config.yaml
vocab_size: 8192
optimizer: "soap_variant"
doc_mask: true
Each number is 128 + 24 x the weight over its row's rms, rounded and kept within 0 to 255. Layers, rows and columns count from 0. Numbers have three digits each. The size before them is the row's rms in percent of the matrix's.

# down: layer 5 MLP down (transposed), 640x160, rms 0.0722, rows 403-419, columns 80-159
# up: layer 5 MLP up, 640x160, rms 0.0723, rows 404-419, columns 80-159
down403 091:134104111141126122161144116103129111137106120132132156162152142116116141117183156151087126144152101119131142147113138096115124174112104147151116085118125109140102101130169063132134113135149111091144168126111133133103146076135128136152126067
up404 095:109087155135151116088160119122164168110115104163115124115134148117168183135132107132129126122143131154130136149152090119142100154127102106108166118102102103142160096086127150106092156134117126185101140161119111132118118141118137176119103134
down404 090:135118141130135115172177125106109120133135164134128169125119119112109107118077140079121140101137089127151100110084130131145103139128135152115092167149158091122132139135166115088115158116149154055142122131088112104130106126133092137142142130
up405 110:134127100163125107130181108138105176111095143116104138076118151134117106124117157105143114143110157145148118154153071129121117116110136131147091123133122089147131124146091151118147126151163136154079131142140111092139112146138095100146114153
down405 106:145061126149124158152144122128164127120154130156125114113131182095109140142129151119132162094119124111094123153110109122112087171132111076114140153146154123140147129141167110148095132150115131097125145095134150152170121123113116146091151134
up406 096:123119129121126091063119130153148086105128132124107124129115145131115135112144089130136122141188119105092111125146107120114082123100149159094096140124152126144132118123106157135151130112097120155130122112107086102157110155123093145154116097
down406 077:103093143116138163138136106129095136147121126166125115105117094129123119129069116148152113092185123148159118164164129115114134144135124115163145120145157137140181139132179139102117118111149152093159152151137162112101150113163162122134157153
up407 097:156134124111152121070146158121146168148131105133092116156119159209129152114137148120114134123112093141164120100140126173127119093187174138115130124110100122131153130108084104107110139180150102090143164153124140138103109127166150152110128126
down407 107:124129098135139121103164086122124133110104120116152160095113213122157097117095146149131116122106135149154154147127130144143157148111147137117153110110126127121138154103120171123143126106104160147100120108113120079171116108106145135104119079
up408 110:147152153145120177118067121091169157097156144107114080113101140104132170160091124114096179146145101095047115145123095121131123117117096121126158142123131153136171144124104173159129116117142150100125112144105178121122101162116103123143138135
down408 104:150120121136127130138121121175134143119134175092143118117058161145150082131179134119114153089131137155166116126127127104138156096129124111145127144113117145091162133139136148129152116146135098119131107120125138148171131122107153115148115153
up409 101:102134146128102155118160150149134144132107116144149159156165126150143135121117126107156185150189157159144125140123084152121115134155132110102122143104117140120134148102161122115087103142106143139077115125168171103124086132137149112128159162
down409 102:185129131098126148125120098067146136142159167118114144145121108146131135125107139143121148119124141141106140175143141099091095169113142132135138156124102123149071125112107150104127117119115116092136115126197141097114167105162104105118146113
up410 102:109113147116152118130163128090116146135120133152086091125136154080108128158181096150148134109104093115151144146176128106110090153105155139136129181103130152110141110145104110135145148154112093129109150159146158075113170151141077145135111150
down410 100:124174124119137142175088117150120136133103086172158122118140148140138169144107166133152147076133187151166091108135133138126107167121149103133129069149119103143144130108137112137150122091144126102140127144126170133094115133125142116128141078
up411 095:144108139086132125102129170137120107097101128162109094132129162162055122107132110140132133141142105107158086147128117119121157150141126116122129108127076113168133150078094118104143125157108160120096171147124134067139099160140110110099117160
down411 095:139163105128137102105123142130125120132152126151134171189123143106117132109144128138101130125152128127119161132098102151149138130147135129114161122131131146124136139155175147078132143149187147160169137114131105115168172104172122107085115114
up412 086:080143139119117149084126156137152116150121153131137118087105137135091149115109086112132170070127095154099070153146052119167119146170080108122133119152117115155165103097156110135120111092163135114142110151176131142116146150133135126107162081
down412 080:161133142141163093135150129105136125098119152130106156147140120132127128139115062100141107133124131139104160118163174123088147116090150204150131148124125125092104133129109147136121151129139106154168144115071118157114129124087142186177143171
up413 100:085082129164166144109126127108143107116116130140117105125132088143084098149129126105131127084146118155153102148124144155130118092138115129102113153148149154116156165144082128103157149120121137158102113142157122184150127079155136125136137145
down413 100:183134109134137106157129122101140131132128172087083097110150123160157105134104105120113130139099165116107096123083148097137119079108090131164119144158109164136157094100150154105143134123095109151095156119153097099165147113109099114123152175
up414 097:113092145122095080178076154130126122141128148126105150164133127159105081119100104084150131146117112106122150147127089114130127169102124130116083140127133176115092131114140161110116154167132107131132127127100146194119137097145136144115123146
down414 100:152143117134124186142167112101074135107121144119132084189169137115109140148086127188094131095144141142104140107116097133144113113148158105106144141142120117156139139189120161126120127127146164119159148100164095109149107152106088129138153112
up415 099:085124160105141144133132138135155138145144073138146125085111138143117150102151126110131140110165105119125117137165089149115113158103136190149140167144085115129111093120126119103092106146114098138106144157153165147131143165164140085098127106
down415 096:186114129123108154146133117156142165164115119135140155171144136152132164107131161101131119164086143136091152154106159124188126139119139093111209171125120150134134121174117150126113134148146139124127103120154123099128130127138134125121134106
up416 109:125126143121105096128145153103147128135122116144127152133132114148132146151130052148145133096116147128114153120160089145133122133116158106117147147073126105140158151092085131139106124197129113115141150087182120155098132145147128100132154153
down416 112:090137154147159138139089142120121128135151132135142110101167118155143147126131143101089092162162102115073101159112096137122118155152145148126123123123097129091145106105142157127120181134147154146126144136147134098132113138118117115142136122
up417 096:100098103134110135136146137160140121127096158133126147177089104110143118140101145087156145123164133093141128114102108146132160121123122108084129118148121143120159124164155125124120136117108125096108159144119078110111142114115110087077172131
down417 095:139151106137128136121135168067124130097121165124162127131147171082103107144175116161143151113149122151135142109164114128137128145116121159133150091094164179135099106156132102194155095129093125159137146128109117085110143097144135125116099134
up418 097:094122103114173125124109149125118107151109125121144153139074164138153116129080122116123110104090120110131156151080160119045152093142108110102152152153108146081112132121161136148123114123075165127111126109131121176178156100127125111113107168
down418 092:155137136147158125130138133116155138136075138113084130109124119140120164118134133140109162157102091132120152136100165080174100127108133118131111173110168105143135123143126185123137136130094145172103131118144132092104140138138088114151113150
up419 098:128119125174106084121118150136087088143134150122109107134199152134116139161109110121124154136133118140176122133132152106144110119128161100082128173108194125155148123124127156138137163133108124111118109122102153101133101116142100156126175142
down419 100:105181148123161127114156125083124160167091133120111126139114126129117121119150132139102101124117105147179148138102146155147140069075140166141115137171138124129122130135131145130094108139116136166139146088099142110129154066146103151154134148